Part of a small language model's weights.
Size: 9 layers, MLP 3072 tanh GELU, vocabulary 32000.
Architecture: LayerNorm before each block, biases, tied embeddings.
Training: a variant of SOAP for these matrices, 706M tokens, 5388 steps.
Each number is 128 + 32 x the weight over its row's rms, rounded and kept within 0 to 255. Layers, rows and columns count from 0. Numbers have three digits each. The size before them is the row's rms in percent of the matrix's.

# layer 6 MLP up, 3072x768, rms 0.0295, rows 2377-2483, columns 64-127
095:120140141083165129154158114092126117149109128160114168156136140126100208117076178174139156072142110122123173126122126107101103150124090152127145102157143122146120126165148120110082111150159116
108:071131099171131156100128107170082146134148130111138120115115124066109148170140067130150150120101117119102093067082105159118124157121114127125195133157121112141089162144128110178196128061115152
100:109132182148108090100166166111133157073128169092096088142164116207117161153100187127164144141144124124134136135101070151089161104118156093125107126166160147075080087085085144158148109145140101
101:160090118097155103121107155156129126179068123177132084140137147071138046070124189112148144150096125166127125122094124145188100100117118087184122196108065114099110092116142155128119154191143100
099:188139181085091171158139077149115094136208145100167195090067081096174175086136097118084127146108099153077128151153095127195149154138118105157131157122135147113151120138121125138119083117094140
107:178161135068181161112133099146131123092123180141134181115077161171125158111131088168163118103137140124095137178135090173174115188071127155129130153197157123131087142139075139111129099139087174
111:109162090138110184182152126179175135112126114098178113123158107153095124158082115143113157144135146088120084136140102063182126196125121132124121110102147142070123094105118153083103117117149121
097:137130187126122122115140122127183195103122150106182162139133098167177151147127142078117110134105111108117166148150160133127225124137174148129132174105141193215114152057068101097151115145109129
106:111123181051109166118112099134068172120099095141055094147147159140118096149093194141113151150078192140144162180111089065100120077110118115185146130108130117134140158092124112102120111165147191
103:192109121130161104117106120138065136084121099108135129117131125171139153145115189105116164135152129093138130074093089158139134184107092089108165182105115144149093107163166152096196092096110123
104:145138134127149142085050123123110124120119105158109098120084138131142147133166138133131053204153152127179163117168071140151056136089170105120102164094114065071099104152091148101115106160088084
098:173153098163131071150107117142113138068151120119127120153151143143159075180153181161201167195134103095089092110111123167103178129097106095142078114121188174120101140153151110122105064135124148
096:132118089141105106098111065115128138108147142190183099172113161095048144174088112105120124101129166135121123134067121126164138116097133115142100151128113089141152121142177134070087144181087099
097:186105061090124114140095177071157165093114068092103143159138027166153116152168123113093142094102087159167128111177148149211122137142107122121129111133110161180113086129223157117183127123178096
101:179135161125129119079135130110129194092141117110183142057158143101119125122144122129041131143157151135112107087120142100145141100090100103121151161125148165126140074080139127111126105141027210
094:132138165133085105115083101151144146102108077149115097162151143110211137089116118102113138134139129136079162116136090101089105121070138128121107136179130141115081141152135183111088156155130081
100:149099128148151134105136132107102137160077177182157181159095119107102070133117113132159107109143168103171155103184108121202108040143084116150113141056120093115062120159092101039162117163151094
099:141118080118138055103157154158180149144149088137154127097082123084139122123118190102156069181085136119093107164118093124122106093185110081144104125194154066084136122086140129119050163165124094
102:115135125103075124131155181174100097031143122091136156073129123187100163169120111130121061164148131140150117128098091135117073108158220131122153196113164118099088140142147138137116131086035128
102:084111140103162133140122161168092106132125101050129163091148111121106106084132147118158180111166186078093144124153127138115131164147103123171154126179096125127115146102137143148191172156073111
100:118109142079155085109121160206105091140138144133103134094091140092125131078200087102085208164124200147188140087162197148136127109132185174068082133095120126119144123130134140124162141154147094
096:069200113154120109141123139107078173071136135101145126105093111142153119151152179158082096135123189113127134108132163105172051156106103128133182117082115122129103096150130040140104086160171100
108:084083122100105073099139108123168138118145118111148076121135151131158141092176143101075125146147142148126141191148174097107127128124154104088122156115095113077135139120105130161131112120118198
107:158213147141138159175189135085182130117104137135139127139102158186054112100070108121106073136137126135150097168109136146128137108115111098182111113156102100187091096127138168096132124123161114
097:123161078171163150127120101192101090088106150021103115118137147143089132092093108138098117096153108101204158128107098134129179145120135115071120143119124095127122196147104129066104119096113094
104:112140110134125110209119127126124112186159134040152116178140138148123105140143235138141091055120145089079113077137171160128144095115110093113162172139089095183137115198075097094125130072151172
102:084180148099138147094102182147136102113142113164037088104113186190097117073113121144149111180049147095109138172145096112118088145111138137086113067131116126171175137128147156150147121096124073
101:140115107054139155112122039186145106145075170144124158151138070049123149126185120150067140141147184081163085112152100128086097155114124124098140160157148112112087128144116126105133189104141068
105:143063097128111210150182166162127070123194108099170152126114165065134113159154126156121127159137142159196090054139153142087053133056110096185104186132158135145137129096134186143100126146124102
097:117179097105166088155078115130103146150177106047131118056123174079181088174117161137140196141113080136124125156184075132157144109150143096134152101127136104070159137106144100120157165065102102
100:094096211086114139146042158184115114076117105104149148195145125114128148133148136122110144120136155161089129123115114099115093038090145112160101113128084147144173143139138127183106102059119112
102:093139090153123144069148156137112139116062118127129135159159092144139091129112167146183153159163112105139156127104121141139158122144144129136097140104117139153171122167086133058135156091115089
105:137118121142117092141120135112112097111127151148127069144107115120095122172105119139138079093147141117092092142123138206125155116132139112135113130099143114156155079082129119132084136195147160
102:120070131092121188120136154115150119141080145122141129077166110083185143071176092119108142144087105100137103173118110091115138158131120122151148106162180172104131118129164153059116124129154117
103:105111136099150127084127148029102125164122172110101119113094156125161185170089085149158141149148137080150120199121147128071121147138141117134077175108091146119149141105077103103159140163085157
107:043115096121163158128160083161135073130128098046160177151125056097147059147094154093152158159104160141129083163155123135141203141160128125152103112076192123117028086071129118155120100085217169
101:142122126143155093116131127190165110086087208143195203156144209142132096166179144124106086162141095131171129148120113149140177092081097149175122199114140098116113067119134147125127158130129093
108:115102080115089133163113113130126068086129080143102137141114112139107099163076149177153131076152084161125128127104061138217120144162130161166130116099147097146099084119111134139107134094105128
098:156187112105156085162063116134104137105104165147135052172128119158111071133160093075094120112194062186117119125187114074138041209145126104123119084201112136136098126118167117159144169158149083
098:127089105093119181119197112112101123112147056102139135142123182113122188159165117097125090184068152125186125152154091130130131203066104144102149118100134132155110099190190153136118170117192080
097:155157118093081174163096116192108175093116142097162087157140150092103152103113185154165114128136093148191069162094093108135097122122141120098173170140113146102115127137181161118132154132081157
101:072122102133132110119149146142084070112082130086122116112105132092141086217106123109171173101148124182171152144135120085129146167150117163131147119165129082145175115117113149098188115166167087
098:143132144090114079158171109122081091120109226151093152178052119124165139119113185110128097127096165194064126177138108104083103088117140147134100135140094101090001155131115120146089150155123137
099:132141170076079089087097148143111160118165125105130073107122149071096132073133114169172073130110113128136146150118079119200149073126164118108142111133178128207096094111110099178167171137128090
099:091149144121141156127181167088079136158178141082154087081034108107177137097100172096094124129129106144165105164077117161130136106175164144119147106091091134156123136102204054126130159208101114
103:108157107127157118074158072100145133184165146152156149115153119145176194155062137055154158074138156142143168127133093183159098100146129146148147160092165162111134088131078114130071173115108162
102:128179136084134115115071186197147144155180107159107103125128153126082147108103138176110097120144185149120160125132144056144132143111120121136141118151108111097118092084153146094158134126138083
100:200132162138111146107128175079130066123130076150106138123192127107111124134153099101158102080152145126153131152101146084221142150097140086116144138085157178086098120158151141103164154176090130
104:117112105176178147130115182171134120147125171186109147102168183150148166154117119169104139102183128162155159107179126166113112104173121113062027143138171132039148145118117163096124152147165113
112:128145111193118099127141128094040074177157099134143143121154080074112154153137089130155143066173074100151121090154097121068084137091155074126138130074126108109160145148105157173108127095131165
101:118080135140154131152116100083125177188083148114175079143104185122104061138151135124102123087120089094178138120186134135144129133077110161098134045103130122152200112126137111119176152068157111
103:136134083179051132138102140161131119121178088134173127137101130119112160103120156098210107064134188136104149140153141115147097128135124142107167147126144094119147163122164125140107045134148115
097:140095151131116163123140111121151137116118138132116140142096146095129093182113104120090094159142132162115175177094127140143040164098129081116068139095095121142142153127137155064142146087125155
095:121150132107134110132101068162189112088131124121109081033137043172144097105127131119126096090123150150103191141147107119107163116135140096102107163103207107133121133174162065107129085148130101
105:186131149129119104127140185117110135161095174108173168103083098044103114186111171155196110114196078110155124166074106125191111159124190153167143156166163131169130111117101149124144134112087095
098:179129131096198168096126133152140103102144138159180103089106110099129113113163218160110141079140103165137112134114125126115077132157108191144106147120144118099190109103085115153104103086146084
097:187083092047137131179182127146140158039169161130129123179154098067107126139108123145107142113147135227140125114098103165077109143155137145168156103158138149063170130060176109091089140127222091
101:153161204115082107177101100059139100189118103161108106066067118157117120122153150120129166082162032080155072104163171120188122130102048158203105138161146128134151088110109105120106152120061132
094:168149117141137145149153171087088122085085081138175114149089108129168164097156114109151086091110169085087090092147120146102129089136070099144109091160099181136120183120137136132124076025130139
101:132147111103117091126129068124116131109141138168100132115147112146143169143133099145181155083157168167124115154101092132127162169133135155087116073128084114155132063085129131139099100097149148
093:149063084089135104171078153099152122102062107123117079140110082124127164155091150099115137128130124198116136085080081094155108134115068093162174096185093134173122164109131120116142102140156117
094:083198172113073156113137101115124151138107123141112185045120134152106145169126107158143148177129223138092148137152078109122137096142157172082130136159118142135133101113174186114137136107174157
092:167077127098101037124163136151139175129160148161103123151151143148137134087155126180122145144162128193163113099097085138187129164165173089108196160144135107130168129117146070093091113149159113
097:139130141095130165113155146090098159129152109137147131062096080110149117088143126100127099111127162193113164120168075153118147150123154143092149176131136118158142155156158100139133091112128125
099:140113131173145063095179138081098126113141157169085090139150101100113143112187087123147123116183128116129155184105161092165143155105133094109161147107115140116104133109146202134154156162060175
093:169105114133063062164188118125155136113125132115138128110100109138135107149158134041179045145163164147159108086078119112097151130101152096118173087064136103063091106091163155134101172130079162
094:155109114107098150163076158101159125089143166104142113154160118125120131133146158112143160180101150149175103115113145064103131047122175148123105126087139163090105169119105142172133054131112162
102:177178136118107100127118108133189154188125079095110120149081097060142125099118106178140153099150109125124134138088109084184148158170121107097133158094083118125101119090092142110156119154079133
104:156111153129065132142103137078140103129088130129160122128156069101092163118137110124093151141088119121118128082118109086157101106112171128138095124136110134118098153112118108087169087098141093
099:124088091149175130071157040157122074110066089138124109114071162116176138142141133139127116128134124089091155185081095164149128170151129105158213111101189104142127150201148161176102113127148121
103:141134149172163075163141092176106141049168184163156150124166112161096097124114157142161087132137137137139108124112133134066156134124124104107128140129050145119110112115155095114164088169140130
099:119188096095142140118094107073133102137178120161099160093150138155162096099120141160146193152129148172151063096110078115111097075132073121136135165121172132208089133133109150136074143139185095
098:144118127178110123070104110092085117134185101131109113143112085120134158104105142091087145084128116043070137069166154113172054072140110133141092119104061095121093108089124105115187100130168126
096:147103102132108102148146148101110105138185157196106113159124149114156150102071146145159109165094176120137100197073082137142135122156115173079151168153141133139090095163138131108122127122068076
104:146087110200105139097140085124145126122119130163158104129092090105141187132183108081152164151200178113165078146143115035122123128062105120159167153104136062120120111129131134144167135093152160
100:123124139070100081119110186108122097088104171156123112101083140125104144098120077153142112094110131149178129152153111138146174132157184171107126089114150123097139164107087113140102135094126166
099:172156126052165140154135125118101062141206132211141141143141152162112158139158128118162108144108152119146114149093118106090137109103118072094099072080138118101131119117139147138146154108080161
097:112139091090213101119134135119146185157112155156026164120087118157109113140141125112101106118169153161132094185150141110105108170123147170154077099129130088102142210111084161154161053109144222
100:089145132167110205059129148116099088104102148124161143070124146188122089097140107140168132199153114148153219170166138072166152137150119138084083110089083126146105112103146121154174177125095158
100:144130150106021035101060168135158145121087101130177081160133109060104083157092166175128119172184161154168176161125119155123135109151102159164104127160157088093130120110165124064148124112103130
094:120123136133114146123197100114106120124145143131113147126150140097156159153075126138122113137168143148128119107068130139165131120063190156095065119147129104101149165130143104179091119147081169
099:144181096092125116088131091119148129148137109133132172175102113139146192116128156135125142101138132160041141115132182155117114163090121156167099058113164136105139179116096161185150112160181085
099:174131166153178138149111043102136112154181143141126092115139096142111107112146142121075163096177146120127109082080132113081097098139120104103141133090139070185155124165158125175136161125118155
094:123132130096108137118193159154105178118205138102176134164102098142113151159154153110131123106214149082056103184116129108157147206164156158181090065158110092122120078128138135099084077115077091
101:099132160151117146155123155129121168132143158153106138112183062106183159155138092137108177203127201165088123179061090075141132125123185169207139115144141105094149085099145168092130173130138157
105:128120157169138067116169114130149143137137145136157099156177111089094157095197068156102138119103105071086105101112158088108083125143148124123127089154161144073155170128121158149176103162125161
102:142092152092130176164153201187062119079113179146162117097108150100094149151121181063121159151131134118170140133049095099115121179156185118157158167162129110127174164115154153133174143170130123
112:096168182182129132152128158201109074141201158081087160085069088101121126101117179095149084110104082126118105144025137117174174081110090131087117120189101100134115113123092073183101100166140148
100:125125146198120141136126073124192134164130065092086109078208149204121119119074146119072133114151208155145096150156116124142186096162122102113147133139161126110111110101130117081199131163157142
110:103102132163099075146100131131172099146119108117167107081066099125150128139146117169142160193099111195091202216123110097108117187111148108143169098128105128167076167183116121150121155129098100
092:158153153133132158115158097123095218098143098183120201169106115115109162104144169091055134106153113129121099135099126137129140089191096085175120152131087148144095149142180101119104068186123149
098:139156125136143192159134143072107155034071050113117135140130144142071122193124100113131078132142126100060164150132175099173111090155125137060134139139103150143139111157122123096157139101160120
097:106174163149102097075084069159127149127129151139175131134137058154121113126057088177133126105122128107156109097125089144141109096137092131172120117181120083106146130137099120146078166129074072
105:108125137104124140150091155153045152183117138124121142132170137137161152107148088121174083160114109111099113134077134161094148205161111146080124144151173064110114062145099143109138113132186104
107:144058105146139142145109131149112144119114197118175083101134124142117091091107122095172123115128102133175120149113131117122140109150120124063148183112141141156184134134147094143162077136106175
099:134137126059170156137220155128129131111184099130070089175092161171102109068120116068092115168094128110084074162100075077136176169154137110100141172119150124160098131125111134160103121160065145
104:093126095165162087110132115100069173139131149077164135126141132104152095108147194146129166128117147138126129147143128161131168128122121090125057102102111148127105149122112198124152036089116086
100:094100133128162200180057135163117120189094105119103157157083069090088144073133144143099151127148140255136157108134097107087138130144054152140140125168153094159112168149101179217078109134170146
094:135112114122111136085126170133125110175116120209104183123143142117112156080143150118164098120115084166139142130172074100191122171142141142121119125098107120104070125172131152162115132081140093
102:141135124170159151077153147148121159102151109144109169151124195149150186085078138142128088081175139129122133160115087118197138110139187135111094162167153131121127070139118144080150124151045169
097:138164154140117170211162155116160164102115186170157072144113058123123114167110100116099145124115102156155110128145155197056150122137153068120113162148107136181123142155141159129105161133101117
096:165158128088102139152096116142137135123155092174129109161113111097116100134081188069122150137119131085128145116155114130107107149152148118123150093119154081150119131138087159145136096136124152
106:092115117143152129047168141108124126119085100139133105141121077153106187093197131135155088131155105154164185129135053128135163145135143118164151134173139068119121169070144144127160205198178095
097:191124107117115110138159160188089144123139166139140103120083088109120129149164125111142143150158153153093132138127125099068065147089143116143156114058142061116232102143099076128106143144162113
100:133131109129113214142121090111078102120110136040094170155143131121135112115083118120155076120106159142066094130150086022170105124119124106106077116104145087110159108108163148145123121132101150
101:122116159123139149082199121146115085152093094106164153111100119145118084122134110137112167118127123087119078134064124151084111104158116158131173171202084095105117143148105136178175172140106144
109:101141118179122102137119172102104120132178125090154150135154195170139107173171109114107111134151215127138068142147088109180104138133113072142160102145129140090127101047200105164175151129101154
# layer 6 MLP down (transposed), 3072x768, rms 0.0295, rows 2377-2483, columns 64-127
097:064161121104135089112122097134136122150117191135135135108099161147147193029162140084130151115146144131099072150151075035140146086180129108169116100105100137122117093167096217121142114096126118
104:054158176141112122132119149075167138157147135145133090145103070097060103165132085151116113178168148136181135119129155148127126198126109124073107139147143093105159077207167115187248151180140155
102:140119128108157143143109123162080124096093104138134173119136108094089080145158148148108098095095152113110130091071195118128129079173095104154094114142188118150110125106089128157157086108140127
100:120112103139113144125076098101165106113138144123149171139152107181130077144132114158118105104161148217105127141139122180130171139130146107082118047130105152134160073154149115178120105169089137
097:114132087104105155074071102087165102124133133182101162164084123167114153060156115091106172099128070087115093077125098191156113153125129154120089101171147126108111140088127104124111096184120124
105:163196129143126158155118061135174102101143122121106133129122145116184162070135127132141155154123112148080139159107093121093160140109096155117102134149117143137102182116078092158112069109139096
106:134103092062134116127156159143116156152113107070110103103107083140136114152134165149110146174126137110185118101114139084158136137124127170096171113066114143139104136151079080152161175119138186
098:083145143168126164132119123085150030131086139118142120123164143134119130125173115135148087124138082098107137115182126104177089165158107196121126097074147111162125108106130105140182129143144111
100:143160138139167069138150123128150136091133150131095088192127187130153128067140144082087144145177138108171129088093119143129145155121116094126090157165109119098077164103149117126097107084128106
101:181069159156107159068098166164115140098141148119096159157140157123146100094079157111080126087120165134150088148153090105145123114069090105104108110117107085134108090185162176159172088117138157
107:174182128128078114118120123135105096099082214066042063114118131139102175150104121136114184090120093115146177133136138135130189149134100103109161166104050132147114096167120098119121141119138139
103:073122141127094118161156106138117120081141085156138088138137107085136121113108211114132109068159172115119170135143104133024142109130071127173183167159090088094159118105152075059143193103109126
095:089136119095149093135090145103104129119105146172090135145164104088141133161098080119112097154129146104152171106150112123143185106113137102167161200119124118139120129210149134139122141121103135
096:107105154123132185109151171121127086139170101109135158145117140100080056103109175172125101158150146094138066142098094115171107134133143108090135144179125167122139074140121054117159149084134094
100:123103136105176125164103097155175075112116149181072158160108130177115112189156151142053168108139055133153060132146104075103154144134117151154171160108133156122073099162137095107160128090082173
096:156115122159151124159163151083126135171152123081110102083118116166099129126137064157144117076133119112149178080139140133097140068186088116154182124133132163131138138106173150097102078093089132
103:116164120115135156117133095134088140110140144060141113139153122124093186152128065156127060132161143174094166129110119137155124121146055120106116100119131174150148142142133125172149185106088110
108:085166106093178109135153084121121117129141110112118200075103153120123146140096131085175112182043104163118173146139120072108129054136101123173162153102223141185143104112082149150097117135087086
097:132066145142099101126077114106120113074122134096065149086096150095120102092159104099183133088108117113113120113101159151140117102145112114123181098142076101146121141063123153168118122115122089
099:090084163178207115086102081152136057082183146161081111078114130121121126114171098184092149115097095165136127140106107188135166136189154153158117088168121109161104111160151126140125141166160095
099:146171145113084111115112092086120141142154103140181144132073131122150151120081111155098112085130084125133115110111164218103160145185131133185162093124105124047133130176133133148130105121164143
106:134107103161073178123077118154139116133191119089091125146128195088164106133144091170079112057117110116198158112128086122143143118122135188167145151136106155125126126117148170146119097111196139
109:163159093122095097129110093116124127147176142112078126129163166183122153082153112181067131134114125091172109142063114132073144133116154107142137118108136139118096089173100146131145168107090160
101:089139156129146144119115149182123134120101152122105085084104075097154132092197146112056123047104124125073094161102143094106126085057138136201113125126124098129132115116193099121090130111138134
098:115148101109149143112188084122100144078116156167104102112142084068114106100112115110162163107035177191123131149118119083101095150151176110139065156173138139128128141089123090156188137168115137
102:166106159135163159091163061161157132125156167143098141169155137162125141190122147122098120144085112095133171140130127166171147093168087108125191133076153212113140102159088137153125124104072110
100:073151129164117116117097094155104139189063116132148130159136058087158117151143109107138081135211153178154158086122185132106083136141135149141196175139091121085141113127152139121076150202203086
099:135104154139102149172185147133162122169153077114106140118122167146113119078111114121153156106078136140123139061098121177122118126143111170123144079094154166166139143098147104154129138125055133
101:156064160104149138131187179144149089062186106114097119128118104116159160133116130158129105106123105122170133108180153151082068122077149092137153130084056137100123154139138110122061058108165157
095:094140169145139167119145086162105094131111134148059132159163154149126099100067115140099138107135089116143036146098159115135126139119098126115178108088148187103063092080092190125055098161153171
102:100111100149162096220077181097092101114066137218108154098142105149052130098149153135084136207126166084181096130156192158183158090161153149132156137118124149079122050125122105083117185117177094
102:092112125049067095149146112057145152173138151065102145143121103143164095143121168088101136086134095187179108139100118109147158142115095089127153171142115106091101164092169045139122091122107115
105:153133115158125145067153071166047163123118140043088109109082124082073086127108150160140139159083041147184106095176088118125063140094100148154160084116150102092104128169091109168114124164128155
099:109143172078114136069139093155055109098156129162057111088095136116101143073108169192057105134108110057133180060118132147088109070120128138094137149085151094105087118154129111128107087092112145
100:144073126182134127138118119151172136127095125109135092110121096072125147114180122108142174097115142085121079142085142160110105121140166123156118131114138109098136110158144169122135062088164127
102:110162171081141143092164161132076091120124146135118101092115095144138193129065097160139097154155149088151129133115138138087143148119087153112122052156131161162124144129136123138171155144132143
099:125098170117110128125112176131095134147155159059118169157173074130140146126150096126109199088107119098142139176184133113160062092180104158127209072106134096130157130127109201173068121174114143
111:137065097114083118113171100161113141102117168150079158093056122164118113136117104106155187113091146072147125144102113127162093111134169129124141104150154089162100151099121143098117129178121119
099:170135104074101116134150088179114171183075087171123157127078136100122118168106184096130154149079119137113116119113135126113170166175097122184180174127121122139176103138137111129100095193108146
098:117157070188143095129163125154107089075132152038161109153150121150140113088111111147180107140094196195126053088115187154092095127175144150079099135157101121159123148165100161167107134126076105
099:078134115131085090087174142122115099158159147138151135118163107087109111144102118060119118153099096146078083087168208117131160134155183164098158114143144107082094148098090128159116181098112104
102:095166078128111053140119128134119158168072160135102125168195126115068096137059123177135163164153137160138162152134136145087112158131136132105105105145052141107137129197094184135214150074149090
099:163143103106143126169081138154143073054135191148129138116155084131093070083099128118125110187173082110129097114073177127135145132179095101177122111127075094140198131174183142118132143112124096
100:123099056166155067106144045161125144100161111140136153151079077119142127150120113142138203132125081074134115122134165154129121119142100099172060104075108106113157088102105100114166065155199089
107:151133072151173147091134161164087080113230123129103104134105139121104173170130134174135127123091170086112149125189177134110142063125151127167132192139088126108106114170126141162154126154168123
102:168154121162163069212122177127117139118131151134124124117105106128179140145133164078107080160113111100111120142155153136163092121116127081118140122088148136101186126095084112132162095161122093
104:119118094154146096108120152107150081079144116142113126145112127097147129078093130157129133112132108120107128179169163135152103136084143159124100112160135088119210113142103227108110156111186061
096:135184143069164112136143146115114098149072148079105073166134098135094130091146105094165103141079134116080122069161111164071110151099091120161123078113115111105103111083118074074111090133115117
098:095164105085160159130180110138094108132140174094088134143099152190144119156124168096138175094123160177169179113046121127164121176115177096077163189110177086116129150182144174176111155152104112
112:136178131202162085134090128083158113089156121126131120201129147148121144121156138082103125133157120106147135087111144209180177109116152136150111154068182186094173115104120142155120085114096116
101:174125145100149117148103069093143100177129158137156162153145112152099085135095119116059187130177128115144192113166149108072107184101158098147082124114127162093128168155125163129159113118152101
104:104086131201117204113130124146140129117146105175093118153097142144144215139052114109143071198163156132091155117094096153122166106118147106093100077109118109160182152122124168114125094110125137
097:138098161127081169162186083125081136131114136126143166157125141133131122108164122141139155148123127140168143119112097179163127124147163178175147145143145089113153182117163064132111087089114153
092:160122165113129193140138113100130160157124135109123126128151174104124164138146157103142105165103176171116169140170080092097126117145181104163179120205063109156136120123127121109121117168083147
107:148116179196154143083148170165122045171183169146109138154139131140110107142105123149095104124100130117113142155142178162153113086137103076158094050172127143140159068088159046160118111160150137
096:104162196120068180110056134081161091143162136132111141126126102114124143175124144153096122080131173165125134144149182156145078128159133112162165082065150145102112099155135062155145155114150152
097:134121124115123120156083115101157107135125156132108093139111125162101149183121105091106137106135120142130163147125133088081136150139075081086121141084101087147083139151103148123136142112089133
101:109101112144184159086131087060134111098161137184158105179157113149132132140144131108167167131189158089099117117158151108129071106125151084081071124092114149096098108150107104098108152162095173
093:085093162075122096121141085107087140113109066162135099137117149112119145142076135132138145145111157098171165157173113087080028122108130133121129193123084095146110154076078108125150197143108080
098:196087172060120167155158191117113106185186118112175121130124110093149159077126092155100182133115112165158072083123098030146146134136163120082083157131136190136095110085102070132171051070081041
098:140142117093100164096206158107101046075180119146147104143088157064078062139108115179190161116078115107166172087143125151106160155139111114113087127123116159157127157142147173181131126112123202
096:083040098088091152115064143080107113132064138106150097115143083103127099153106080122133153134087146066165083089088155135206118105157146114106143093080105131132199065127140126146073108096140146
096:134148069114171140118080121112111126122111096101092139111120176137125102095128175147118197069127139098106124111171197091112147120088041074088106110126097092096128138134091091123131144109155112
095:118125132160082153166137150135123091116154156134156141109190177092089087149083155141141118079216094126092101182139115152161120102196103158175155107136135136133135137106163108112094159107089127
100:113197103130095127123144130130159129129140173133098115144130103106199088098140166146151155151162088155121126161129164125172113171099078138115122049173091109148096175141155173114104144083089122
100:118155135123127129087116162127209080135144157139090129176203181069145101094121149072134108194161141113153142131206140159092099093141109139126116124103152162136122075115105142155126156093126150
095:149165124125150138113151144105097124073067128128110120132072105132215130118143087146152117089048116109136136096039074095163085105204077116139080143125156116132127151126123109117088150116140174
105:054113168124087066105095137118162077126195133103146119140115135136128167156122161087171133129198142132159153092147154201158171137166149092107148144163147157147115104180106145114125066127101136
107:104098124142145083177102162147143090138118153140088106125113185076126126148129129085108063133132136103108142102193076177191104113088113118144120174122137124087094142080160125153123085112162160
100:166113138137075108094089149106169164135134102121126142096152116064138116073151147161155171189081113180161149164151127131154074128133116084143123153151119114130096115084110101166116137166095122
101:153106099147097152092116056199086090067105140178097100099112169123129079135073098172077190074124118153086129132112152150033123140116149131161175118124115079108016149140113090120113081155197110
099:113082175076132128059138157150122131153147104081135124116070115117129109112124164102100043180102144123076107128140156090100103122117193089132121121159105234116149131098100101112101098092149120
100:176098123130137096103098083102134123122091132148112156133089129106133084154138113132116133150097109083206121111064121203138095164154150173161147099122132090149130115116208095138118101134164147
096:050132130090146121153080139145115100151119158080100103102150140167167168159110105125194071085147095129111048080144215096121164090153172104110085105088101073111098138079144114106091089104111085
100:111104112132072080095126170091153140160118149104124059134058181142142110107133111142058049160102074185149103126132159153150098112100198070127141106223118091112137154095123170068144080082204150
104:161145093173156117102182148085130149144128166098198098113113162114192074145100129186129133114121127155125164199104070111089148105142150182143134153127152171130127131137087173153157160142133124
098:132121173127121122160111136150127077124114154101149107113167134066103116116131068181164141101163117086136134149086107134124155136160172134079134150146114144105129151125085100144114185100139122
100:122064189149113104163103091144107090160138157113159113130130135104126146165139139068155141127137120094108191077133122115100110047081169155084080139118141108096077071186098116099112164139068145
097:086208154129133150145150158138149101139115156135148109158105122138162127175124172104139149090172115179119152078159190197131115112132097135137146100106128110114160154111140125126167100146101152
100:155194136055122160122172116119104107131146153107134147102151125094100136201166140124075153140121081129100067151108109161125154093106128144116114143082145114148097163141105102066081109214090073
101:066140081156048156092131092108160089187058165100109104161133096131083152164125140101128135129150071097085143169112091152158098063115160168160122139127109120115172131151095135153152102133081093
100:115113128180117130131149149142111141116151157139167115124144155130091072165149085135124107122114126146169127146143150134110155117084142134110096124096121209172189117078169134196127087084073180
099:101157180157091085110042135086145137098071151104152108149125198121148166167119040086101140209121176084139130094111078118103135099088159138086107126164156124124118082114131168151119109141135135
096:146155171081102158134097112155080191079102151129139135164113158132153147080175128146121125100121118120163182115117144126101096041160154167147137136106081125112163112076041164151105109175148118
100:146055121136095153058108151158159132145156161144152139113137104113119138060093097107071116137154131069161104127094117115137189102126124121186182139141090117055071110095108141123134099085122126
096:156166116186153150143126170124114129179122170076171184119131117105175115197089124081121088150130054112122096171176126126103095165128128121121115128133087152121083127166129117135121095158136112
099:136176097108122108105174101092110151105101156099138149127177176083145182159124109147161073096176110198081158139085153157133148194154146169180089105187101102146113165086123126108107112082138162
121:129124176154157106128119131178156090146212142149125136169137124098135082130144147085106119084110102128202167104184138182160131108143118090141151120179096165126130091146119113198045105148133141
098:171165089065131071162169124106116160134147136174125144101155103164139091066084125095110198101146142093154135168100155134132158151046159136117154190197165111161158157191107075083070122165086100
097:188055124139096175146134144105128064116120123134137086158169097178202161122169203121118122134157144161133127117158119140103079122112133124087152103120167117119100080142082178116109090157104149
095:171142133157149160154143210073151098162117101092154108190091150108103123069149118081165166111135093146152115129145149079141138110163109162089147123186209121106068090086150114159089190117145167
101:087113164116077105094097103106144159167137103119196085097101096146130116071120139124077172136108169172059158151153145142098176117111115107130119187107112158166176131111151082090116185154128126
098:085159178081165125150107112140138126116100167098085132132143129168188108117115113051160165192091129171146180114181091120151153174143082122085178132100144152179122157110189177134153124127121141
102:086081129198195140100120053097133192102121134130083151181130156172182129139163173221115153142125148170096134096126113150147190067136141120086201138108114107117106041133112101204127131103155105
108:173215119108084084138120131132106098134088071101106130160173119097112061139151098111083143178118078125137132132146163109149129109126153121145135088069147110101111152159215160077133131125133151
100:108077118181186135143176123105157140182200134147109069162123176034106133140158093071190140153133071094166123154087095106107090156095176086188111157133113135116139178121089181156165099139106139
102:121198163169158087114080125189128191145096119163057141131077166157134141094106124135102136170083185106127095100081161132165114117136122142129142115081127132096084157051153124142154094124148151
102:053144105148167085133135134118082140143108071125124139103165173101135131124064123176122155131115116187084123124144094173132146108171132107084184171064103190108128152057060087138124152075111122
102:095136107155145155135161044122172132157123141077175087131147088123154137082133159106117052101150102089151119098168174124167120091186180113087177112182144178153160106092186111164186121099131120
104:124123195117115129159144111108155132193175090125097123112121128121124172178153107044056135133092096134154132160097211124153059120105100120117101160086111077178142117141162188128105119145155169
091:088124099123163108096129081120162118107087129054109083149148124165127122182110058068152131149155081118075143098113131115182156153128137109141111148106121105132143080103116148150194161091095152
099:107121141133098135082118089144121136113139158109112083156202122130087076146137126142147191141066130176117168130126140168150094110134130134111167128183156174158094163075200070121107109134144121
099:123140145184078128134167056147174107119122167151151087088132122118143132183143166155154138132161157134128072134106112145158125118111125086088111123190154139097162136166145091172096096124146167
091:135130088097083139101158145134145113159073165097139148078113124144141135177113158140081112055156149060101122223174162084153163111139135093117077149129156122159102117090140085135166104102072161
098:126108152145144119128140091115115104129152178124096124173131166105149109084137169124103048165202147197119104173119142058161116116151105095101164081082096109118092165180160141116111101211178130
098:184154137136207103115098097114092173138100165142105169127149133129124156144140163162166180118114128080141121088125121111044198131186155104113130146123135110137168100092096123138139119164140134
109:084164140087073110136119145090149135107136129127180067108091095111107083174110114130122158104093096161111069142161080124100113120162133091122113120140166135110153155150132114115133125123151129